Each number is 128 + 24 x the weight over its row's rms, rounded and kept within 0 to 255. Layers, rows and columns count from 0. Numbers have three digits each. The size before them is the row's rms in percent of the matrix's.

# layer 2 attention value, 192x576, rms 0.136, rows 0-191, columns 192-239
104:105115146100127086144131155133146118143118132114084121089148148095127086126108095138134114148090130143131121107133141169104134170165135112147122
107:158148166155154159098139160114106093136110127157138128163148127128150114150067164164102152098139133105177175173098119126097143145065106137113117
106:110150151098089131136111147131140162141141157112105124141150124176122136142128131156137138131137155130120108137160119091114110138158116112134152
107:157108104115119113153120122101114111134128123128151111083057140128173143129158117047093119096153084143129099113138123114145172144102126145120131
106:110096128136099146114111126150131188121090131133130092138090071124123133129115109134124139111114152162140141131169118136102097158104188126135156
106:131142122155115089111146145126129120062170163115172130105129106131156134149083152135128138065119121114084151113191109123121116152125165068118111
100:095100096133124129145121174147110125092112150119116108142137156128132187129148148167121135133148118151115148187131095110083121121146107107136095
107:117164091114120127134139153130164121115098088125157132129128115131114145085158131137122125128124109099057129118118113158153101134145142132100143
104:118171124106120112164140167134101104119162120114129118094101131125117141108121121141088116087090142118159091147135097180154110081125125155162120
104:084112116146123111104131161094133150147172119128146095151130116156143111096146156135133135121118128118163186120092152153140160122124140136152104
103:119137130116139099133152141121160150132152146082173093141115122096083149173154128141153142147130115140142112139084158126122121143112132144101120
104:066130149143100081107092148122125134051093110146124121137120156126110160174123118124116140127096143147104124148134162119110131122145125147188066
101:142134183098099157143127127143149164132128115124143119116096142146131117135132122158157151161133101122130103116183165139146116121137152115124115
107:092156121149164128124079117118121131116085129115126102128131131149134133149133133129103138151145169151112133140149161096126141148154158130138125
102:121130121099140145149103120105113145150117134113125123126107160160133152128102137127090158085108109117107182099106148101172153141121135083157117
112:150153146094153107162115144153170138121148136145112137109140116135120100150113111112088126138101142135154116109122066172117145126071093102137142
099:145120156134151140137147155129152138086113103107110125117132110062130116140117136118153129134143151155123157174150133084134141116145133085144102
104:172172131123148108149092050137113089122097116160137158155152139123097102118054101146092148099112120166146159077179084118113088096139134109170121
106:145109127155104146135134132077127041162093103156160115121163151167139133128157107142140157154138169114114133108123136141112101155140146139075133
104:122130108154146091112136120110094147104113155119129092132104064132089086167151177147109169134121125087135134105124141107108122115126136099081142
105:157094143126151127158121128142141110081074149146164100150135135124094092159130100129119164148150138112162139123151134150138122127098142084096159
104:084095114128112111153163130087174148158135122112166129124113127143117162145144123162152094094132136151112107117116140156123115129158146157199118
106:122144138150101091136149116150116133123136141141116091087126139088107111089124123132115114151121152078118136126120100124127124100128128124152119
104:136153119115142120180130147109162137128178103134136133097141128096140175143119132112098103148183126148137116099147122129114129173133081100141133
106:078135113150158107143082116127127163152133142079099126144120106131152111134152130110154110164122139138186123091100115119157122167129123127146103
105:134126123133110055127105123178084123084119103087165133112166117138101122118191161128128124078154109114141143107141164153120107098140153123140164
102:112134090118135173071174124131103142100131146148166098155123147090073126122132132129157132145156147089110116104128135137132120096141078073167117
101:153094135091141131181133104144185117133109090141122135092066136118132085124140113121172122123119104150124110096131149153107114100121151139113109
103:113125135112174146160156117144119098119102128126124165132099139114162108137110149153116138107106114103129096142090137118105145108123123149125112
108:166151131157114096144167112124160113096100118134114131127161099121153132076100128116122084106101189120107104102106144119116102111085123160173118
104:101088108115164132133161139125144179171106105070162129093121158188130139125114103139119150119086133126126127127071126131166111136118130082133118
104:103066187129137140154125110129135144182136132101151133152141133139149153108128123145151139115104128103151126126115110128142142148166080131139098
106:119063171143115144127165156144156122102091145159142125114136164123074108085142093144101158075137128130141125148125150100149121124133147138141159
102:116131107131136107108125107112089089132066126135147167126098113161160102121101137124090152097136141165131115168124137143110147123161135090094101
103:168105164102117155127147153104108128114163147143140119112122114124117084119115132127126128126118125160100125138095121123155120116102144117151142
103:111135129157112159139146126156144172120157135110142134114097110111135143086198109142132145167186120151131093145154125111148182120105161121098141
105:120163140145152126158171140138118100097106163141139101130133123113106161082113147137181103130100113123098141126153135165125104176164175095160120
103:135135144070135109161124071139098159137140140137128136145107165138076140119138134130117144133197116141135122124076106109147125152146115130134103
106:117132156143129127079139130147129151086161153138162126108118095145097146107080121144110137130094097112134109113056146110124145092111168132115122
105:099124122088132117164111123098176118102137106094101132104110131141155134142106127143125143117149164123122104128112149152144102102085104139115125
108:141113117174149132145173110112143125138148122156079137088146125152105145127110150103136121115168113136126140130112097111089152101119119129128144
107:130157151104129125130184119168189124080160164124138143140136125150130110107129122152132142150118123099098140158081110115132153142114079096173097
102:142126119114119150171118134159154116107070115095102105102163110098077131159119145166125120089131085108127108170136099146126152160120115113117135
102:126091193107126120139116114107103156064129110123138119134138130148118145087105136153134157078118119134128128138150112115107124149139110127110090
105:131118117124146090122117137128112124127149117091158122132154143131142151112174133134129120160137109089135140130130112130154166112103122158117148
110:098139104122137092115094140145125107103150129119145162117147143102128131097126115091146153171106123120144111163133107141163109147152112136099144
104:122144087123126162129175136137111153171126119156127138115114142129099063119122137136148111144130129096110130091126107172135159133142152144109084
099:131142144164133146105163145116115153116098109134103108149108104150141109126134104109121113131157114084180125112102104154144175110133103168109074
103:104115127094126134118151106139133161119111103155163149174130118099158100105117123140130153160120126148151201124114120178145119119125178180153093
106:101129130163106124148139117139097136115138109113120126165183138132165135097133113157134118106117130137159147094123140142154117105069104122132100
102:133185114106133126132137078164123109120171129168106137165135180187147123130143143115123074110127105131131104144121120125115068163109133101136098
108:149147114126113123140133122135169156138110139171132125129148138120147117104136167080144099136126137178112109132125160148116130116126094101099076
103:063138197122176139074163186137124118143141110128116101065127138150145048123128083155126110121143152152107121131098068124118115113142147069130139
108:111110169121138140140139098117108116130120145122158124125124151124133122151122126117112117146131156150127161144062081112140135126148126121122112
104:127094124119127157163132106165103141134116102170161141143142141153133115122112120075098160155143092112132112108123127143111140130131127087114122
105:159139128154115163148128083137148162149136105106158120124135099114139111137133150136125137131146089110135159117109121138187149137122092094128146
097:155134112126089132095120099117144131162147151159095115116108114069172121116136140122088143098115126150127105092110113118147164108155154111132164
101:115113115143153121151145133126125088132117151155091115153094145129128106149116105121106142081091111082157125142087106137130148131099123169093084
102:137148153089118131112097162106101121083127107117173143105116166119117097109116139164107089106068090102160117147140136095127122068116122149138119
099:111091103110094132193130134085134130137146084150122108147154073103097106146131115120124128109162178147128118147132116112109150158152116158144113
106:115180123111122121103076162094172134161120097145108121154128127116167136144127126117126122144134109121089170108136143148177114104133096157125152
105:134122142131145125170146109182151118135171113114153112177113155162125136173084142185122138096114151140135145166114098152147147111148111094130114
099:126114114130153137118099169096117146148138094147103111147165140114133115105097124087128127083166116141124088134098165140147095117122138116146136
109:116148165113094107100157100138164107155102119138110104137153111097115109136126099151205105118160126112141091119144106132153080178112151153125145
102:132152096128123120163088113134158123132163123132145166133129169135100152106137151119118094106160126126146098076140152136131126122160087128147158
098:116125127145117096088118152129177140120052171135134107094117140106118132124115133144095112127094129145150134157130085144157130140132128137124138
101:101174108148137157132130154140114166105137143103083123132118110117123121146121128107133151173146110115091102132194139134097133093119104132122119
097:130165129165086138108179129110154159096107159142075118103085099139133126091149112146119139126129175103148134125147117117127119114127113134095137
101:135120125129127113116127136106083136152080102096116138138154115164089140132135118134157127130133125098119119145169124094110138152147084134171122
103:138173136118114139148131118151131129155155138111105163139092142138078137161149141133101095164103153122191132155118108160160133144136096149070143
106:143138126110120092159139166199102110128110147116102121136075131125138098154146121110127117109113107121154132131128192131104106161109168110118140
101:109087153136154129140125103090118140127125168088149143124076110112178160150141184160162118157100118094144119086163118124127099135148136104108113
096:145135096138141115179136107109150137129112168142144130151135112120161218141163099105117126182099146126071123144131134126161153143121131138154121
100:109157146135123081141100113124138150125133130110127139071117142113117127124090106131097113141144138127115103126143086122112155133085108114153159
097:131115130132096124149143079135126135119115179082147141118116098172106116123170147157155110126090099125124140144089140143075118140123156098125135
103:130119170122123108076160086092105110153211116127125121125129137130133121154179124117176143115092138115095159097143120134095135135143168137131082
102:102143126134153137140129133135129138123147161127128101118102080158118119114153126118176149129116152102154171129127104148094143109139122087134131
100:128115099123116128199162142167117121159147118104103133134109119121181163152103138065134130141140070128108131100148142154128102095106155152126098
101:121112172120137120114156103110164148116176112141097137116117108102099155125112137109112111093137124105136131164148154148133122135128123153115150
102:130140102152150071127141114132151078167177120145138136131146100142103146103133147094131121101134126125106117104092097118126111137099155154139150
102:112128155131093179121126159110129116157112132135089140099138126122161146163128141136158134133112132127121158111146111118152117146110166117120142
099:118122170097129167127142116204112130107123120126097199147109129112129142093158119155174130158125143131164136113140108088092060141144135146098145
101:138147131113132144106143118125117127076108115083138147099150169124087169131146129154149151138154124160134135144120174139085115149137170139120129
099:143114143151105137129092095131137151157122101114156165089127112105117160083165131146120118079103130190151152137118086143102115096082121113169157
100:104135082134132129136142169140113151154120126163064082150161089157158132132139132111130142109123171136130123147114142126115108163182101140119116
095:115163128126121148150131167163103142087147124163117139109112148126139122158138138149135130149159153134126158137166108107163136133142092112190083
096:111157145145142100114132140099095120112141155078106115109136114126077120121104096132129145130101133116157156148165093114143151107147176115171119
104:148127119139116181133168139108146182163144124141158120141148146101134075093147113101152108160078168150140153109128136101110143161140165141142128
103:145144135145147106133132125182089144120143104151141129085151130118112127096134129161132095107070157137121122119164130144141108124143139175096165
102:139126172140125109089085098126190092077128086131118126119163097115116180168170149146118132139126152125112085133161090155118132155119094135144121
099:086129140129131126126132092160157154149090110103144089139100103108152105154118121125136092111124131128130120147114145121136134098106139128155129
101:080132095135133063152166093118086144136153109113142122078123152153113148151128138145114130097143131169149161120118100114178122149152127156128107
100:120106161124137132164116077138133140148081146119091124136113143104136114147087116144129159129100128188151160146119110140118163145127157129190140
096:121164158151171111049089165126129167134101121114152129138122144103130124148101145124134153116112116136140108134150096126160137172094145120128157
101:148136132195133118160161153069138109112094109174161104112166158155095119114122104098127168136132126132142182150135153148106093136107183087108140
099:127124116134148172081131101102154122134123102141121096120164127113154080145110156135144117132125146143144158116112066129113151114151145129156153
098:110085104141134104139128079113133114129124134118094148101037136083128088156124115103098153085177155127078133115115128151134191145148139094097119
104:184132117112106172129130106154108156151142092128117113095119131145123135156161129121115148098128127177108107089072127098105144132152137104090108
096:140107169131131112123141119149074143103132135137081128134151115151146134102125132164115103091146151119109175146145118164115104131067083146125133
098:118196117109132150109158118123136146097126164110096145176125100154119155105091135111113114124139171127123090126146123105128156142126126087145135
096:131141076106160114118121150082142120115129128069145153085124116129138132130130115125120155090136079104128145210111107136115180145107117148106125
095:141062145161112117143109123079136185096143112120090142141134132138139121086094150114113160129122158145125138121155133113136146120114129112129086
103:115109107195106115119127121146144095150162147088106118110132114095176070119163147126159115135107123178142145133114149140151106158143144104134109
100:105092135126114134086107145141131136098077126135140144086133123153071125138123117106125102152099146099134157118086094158142114151105122105097126
098:123120124146131117063089144151089103094121162116170133140121130159140081104072101092096140093186130175135133146119134136115111182179108127126100
097:170114158090112163113120124168138148128152139135124110094169126147151149155073148123146143145132112121143105135115146113113156118156108124145181
103:172102121132141152102106118117144107162145090098107184136101095174136130122101088134132084174112102124120121126076119170133146095120100122111105
100:153143083093140150098072148150149119113148122176113125122153146102136110116142144087140149129093155117118164121111124122105120132117132151130147
099:195098131143159106139127108120127118141168135095090166141090111145145098141122113121130130076116112127149132152079153143124127126158100094145109
100:166095143133164080146124149098132143115142184122116126134115131102130142136133131115153115134134118089101094119136156127116154128115083118134122
102:110119102130154137156109070157145125128135138137139184156104132119131089147126126076093135146116130137161142117135100177138132124124111141131142
099:147117138085105116108114113106099122122119142170137148128080122121133136097165125121113121133146091120126147127110115073150154104155114170124106
100:095125138095122119095137127080139145148121134133077161165141143118156142159116131162140147126154127135077147109108162111144140138101087138134130
100:138092113120143123127121116142156111140104125126122160123146162123127167097178158133114149118124147087127109154127088151127119123125113092157164
103:164128111155113171129097144141148123161120136115118123163149168111086133139159093126143155142128133124117100130179103167132144147150111116112122
097:113168152124161124106114144163119110153116153115105140121129113106103114135124099135096103125165090137128125145152101130152132103150136124097175
102:135069157125125123113085097074130134150186126144094144146135124151191156167126089101136113136140171110149125140149124135161136143138113127121139
101:122107130136114129140154104151086151141108220138113089138165146153156105128113106114102102125130126155125130110108160111132153142075117114129100
101:151147151076149094089117156145138100115079099122113092149100120154119132143159096166126148111140179096116127126134163122145129118114167088100116
101:111099083170131106135118142105134122108129127126126131135098095114118100117147125117164153120139126125101139118141162125123163091187129151099074
105:137152097099140096146074172138154115162145067137132180128126088141128105113083141114117151128082124131139122164114138165151108113165126137096149
102:119131113162124139120134118137098105113174117132127100156109154107104135135132126136112124113134086105162123135114118093178117147137115151115107
096:131138142097094103124125107097122148138135146124111096103119097146108077103110181126121099122161126116117118146094107170095153130143137088156107
099:117089107142150112160079070110156104131166147140131109090156109136132177117112108156132128135147083147157145148146117145124121128166096137121098
095:118165087097149137121150162151154128141116096151150095164111143123154163124106176108133129135133187128113071104133129153114142116147205121149068
103:147131114104125140111138091112163137108118129141123100134115157141142061143101131144130100135113159135124138106139116166136107112144124168171156
096:105114137157117125154124120102127176088152089124139172112161080143090124067123131115157086090138146107154108076115157138101146145183159149122161
099:132123168107126111095133134125143139130158126154119124123131090143134098160107156163108135205144147075106136162137152125110148118092126132184143
096:169132122103153189128122125078153147138112104147119090114213103108128137157147094132140125135135074150113130103110131123142133130129141143084173
100:117159102115111160100092138149102118122158133086125117125150142122154125130147121113110135125116142118165108130136146139099104112082156139138108
093:132121120106127140163143114146143157165123131109134112110107072115118125154180118145158094127151181140139126107136142144121117138138100095135132
093:082156155110113143131135139099166154138114145107157148167133099103153158167120148119134120158103132154149129092100136114143149132128131151117132
091:156102148149173114132144108135129133154129115121173103142136162123098117120104126119139166146133096162121118123122072159066087127148147141135151
093:125100130124165156166115148132136141097114126092134109123156142132155159104135133097139102124094170145127134127116146140126110108102132157184121
093:126145078150086164091160123147148140165163122128137108144122105126184143132134112145130130101142119140126140144137104091076109135118129121085192
093:102133136166119099109100105114123077150109184119133142109138130113098134137105158141153136137108134153120152144112104130169170137134114141114101
094:177116093139133158134104078131195135134121101135133112141120119136137163101180138113131163127090126100117151153113132111119162112076148102139165
098:149154128131111137131111171098137105146133107150115096187121125116165105119113099119165135102127124141136154163164130139108111117118145120123091
091:081121097109175121104124115140134110128133079078155130173125154125132131128152159154167119124139134126126085136126123174131099088181123124123150
103:142128119114129113140120147083127060124135120120176147104145153128142074184160112101109114185095123156132135108133128127137140139120106128113157
097:120148107158142152159169135168136147102116121117131088136104145112118145119126151129151125156145091129145135147123117160094119159139131110160127
097:133149132139101165161145141075113135137144101149144181175115111117129101186093127099126133148120182102161121097161153077168097136149138122150147
101:122096143142135108130155090108143083094148145127156157161141128177123122116153168125139135105166089137092139161118122134104121125140115120139106
098:148164144093158109109155145128141139078113153122131123146138155081130142142109152150125098120120150144103105106145118079093143130141098171118114
093:083103092123134105174137148162109124164154141117103109106141138116110158178119188087156151145087079149134131110081108072115125160119077139073149
098:110124110183120146117141156127111121123121165122139170105152137132075110143108133119131148119166115150110147136131145111104149152143126148120119
090:137123135125150128093100134104146091146089116096105122113135121117137116131107145129125127093146123134121157187145091137142143131121142122122176
095:072162098162126133116077067135136111117136089076136145118101139117111114163121176148113133146125112109111080134164150127165099116151125152128148
095:116113112140123141132103116107147140148138073129152131142090079099102193098119110120147143122116115110125101115152112160103128162129151126137118
098:134139088157097154137139143152126099119144100142151137151128111133126111145142106101120138132134130157133138086110124140154108127133157123094128
091:066141175109112175122130101148111139126169143137113109123109160137136133117159174089144141136136134112117105147127107110117137092153103069132112
097:161140125163177126112149106168150136107115093110129174142113128135125163176117143122131107164117115104137144103121104138117152162109148127156122
090:141147158093161175143151136133139156117161151109159150098131112164151135158090103119092135123128117106109131133150150115144106090138127122164122
101:122136147130178133120091098136095138110145143103178104137122118137153125130141127163137106136125137159109124164196128132143119119123159095124149
097:113105127119144146154134055098087164102113112144140108126123113119117135114122123122111112120155081128161101122118129116124098110148134134114123
093:123116122137140126106092131096124162142163123156158112137115152149133121138111122167144145133100115134122169152076082059129138115121164106129150
088:132143125127152132148123095119133093144119136160118125164124115154127116082136122139146129178129132141162116085154101140110163138148146162115152
089:148165116111126089140143140131112132146089097160129137057163117142113117096114109161121135149143102094144100152139118102118129135130149106153165
099:148125126145126134130116103123111132089182140137105137137165129124117112173119128126139138087127123100141144118168154140134151111117136149151106
096:115160113150095109145113141185071157099163136085112095110113131124094155084146134123094178133134110161115144119152148094118138125133200168152107
096:153102125128109110150080118157114123140117121117148117103138087171106116111157111125175113093149120161133130154132091114124124131097120118130137
096:160155138101109135148161120147129132129117125151120104101126130128151116139169106136130098132138114124170111080152129114117145105132124144147113
099:121100137112088129124094109138138127102148133091090111099103143129124135106159157113125136157110117145114129121082093134132125092135075101120146
095:110115091141170123140136135134177174145087121125125117156174094098137136102058138121095140125144137087118122118129121101151119123122122147125145
092:131149142114100131130107089095112116150128115138130153149157146146120160122119119138121096131139119075148150100122124129148119127140107131114114
095:121149094135134106124095098097161112164134154150119127149170116116099082108126089072159140115118123123118105102162155151165133140110059124134140
099:125150142125093192130127134145130164157137141145112140109087106119142113131135133098113129150105137127117103163120086139119150118163108156131132
093:142168119166099125172146154076135142125127157184107132135129151098125160126119142103104150108138158123076110118108128124108087067142087154124153
096:103135106130164164156093153130082127102106150107122136157138151145110111123118134120111118150124098102161127097137124134123163126094110135154111
098:114123104125159123146164095123111136103123067136125128135132108083126151145117175144106100117138086141146116113107127127121154132162112158122109
095:128118139151108146103126181095092173172050131104143111155176164142119123108078113087129140127113120184123109131142119099112111140069118112118157
098:139166116146142128140128132103089136126152096126083136109123139075113087080152113092137125143154083155157115167154095137140159131130139137110097
095:145118106138110145140125151120118090126106131145101156134160142118106106120124147115117123162139116151115129125121100135146083131132143119121107
097:151120102119128135151131140117066065121154110106141147122142110105124104135107144120130151105175150103111164104169121132153110130126142121107126
091:113145135151120144082117087107087125157157089119160103110166105111083130176114136150131119153145163116135119116124120127140100127126121114115109
098:126110155128124126149101148153128156135133152157115109123136113135152146108127139132112150082124090123129166120138196117112128119115173136107147
099:113103116126144081126158081102126166156125122108135131161193156182129119144159126152146125149100099113141140126093153102107110132115108134106151
094:119134090118109098151120126092137118135118103166147129137096085167152143134132106149141109172199128121131106173155116115196160125120155149109146
098:156084168151135080164076156131094124113108119118131106161131137127086142079163155109136123147145132113135146127138083162161164137159108179119134
090:120107128146139157158122100071090116132129094124081101160091082121137179143129144134133157154100134145146100095091147103131171150134104120112111
094:121081107120145163159121140123115167100120103138130117132148098137127149081146143128166156110117126098140135100144109140153146163113167124132129
102:137117118136111090084153125185105194135176120142147077151152157168138122165143152130104144131137106125157136116104095127138141117150107112132131
098:130121141121111103183129150070094125100084086121169140148110105157124153122149154150126149101102138127113110179144126119080153121132097117122140
098:118125163126184095140140124042142120145103137129119134099073101127149094151119133122100142075153095136128111119139163100137158164089149139108119
096:168129141147109105096144140135172109113112139150117120112097101096090127109103133118135142114139117127133095124152128139131148153151153105148157
095:140117128135144115164105149179097164125122118107098131134128118114167079102131169135115116130111127111169140104074157122130122103139098118121122
091:177116131106050135152165123102117083143164165106120153126113108116177099107137111108166136124111168092145117144171091105116152121127117135099142
098:108147134070173114111120142078128110078138150107119112103158096066114114165130141151137112158145143123124134161164142100126147123181152125165148
097:099158093140114122106160088104119121168143147130131086094085115114128059135153109148150128142113141136105132140115160132149143181140149106163122
099:140166132131132106140147100136103122143142149125153152145086090159117116101135118132088121105118105142139112117103083133120159121107138162097086
092:136157126158159087090118097150130121079182114148140126141111091132145107159139143137157101090100111160119153146109145122135138124168142160123138
097:149188062125148132117069159145131100125142157135125121048101113149097174067142125154158135121125125125153172125098145113124098100109117137144179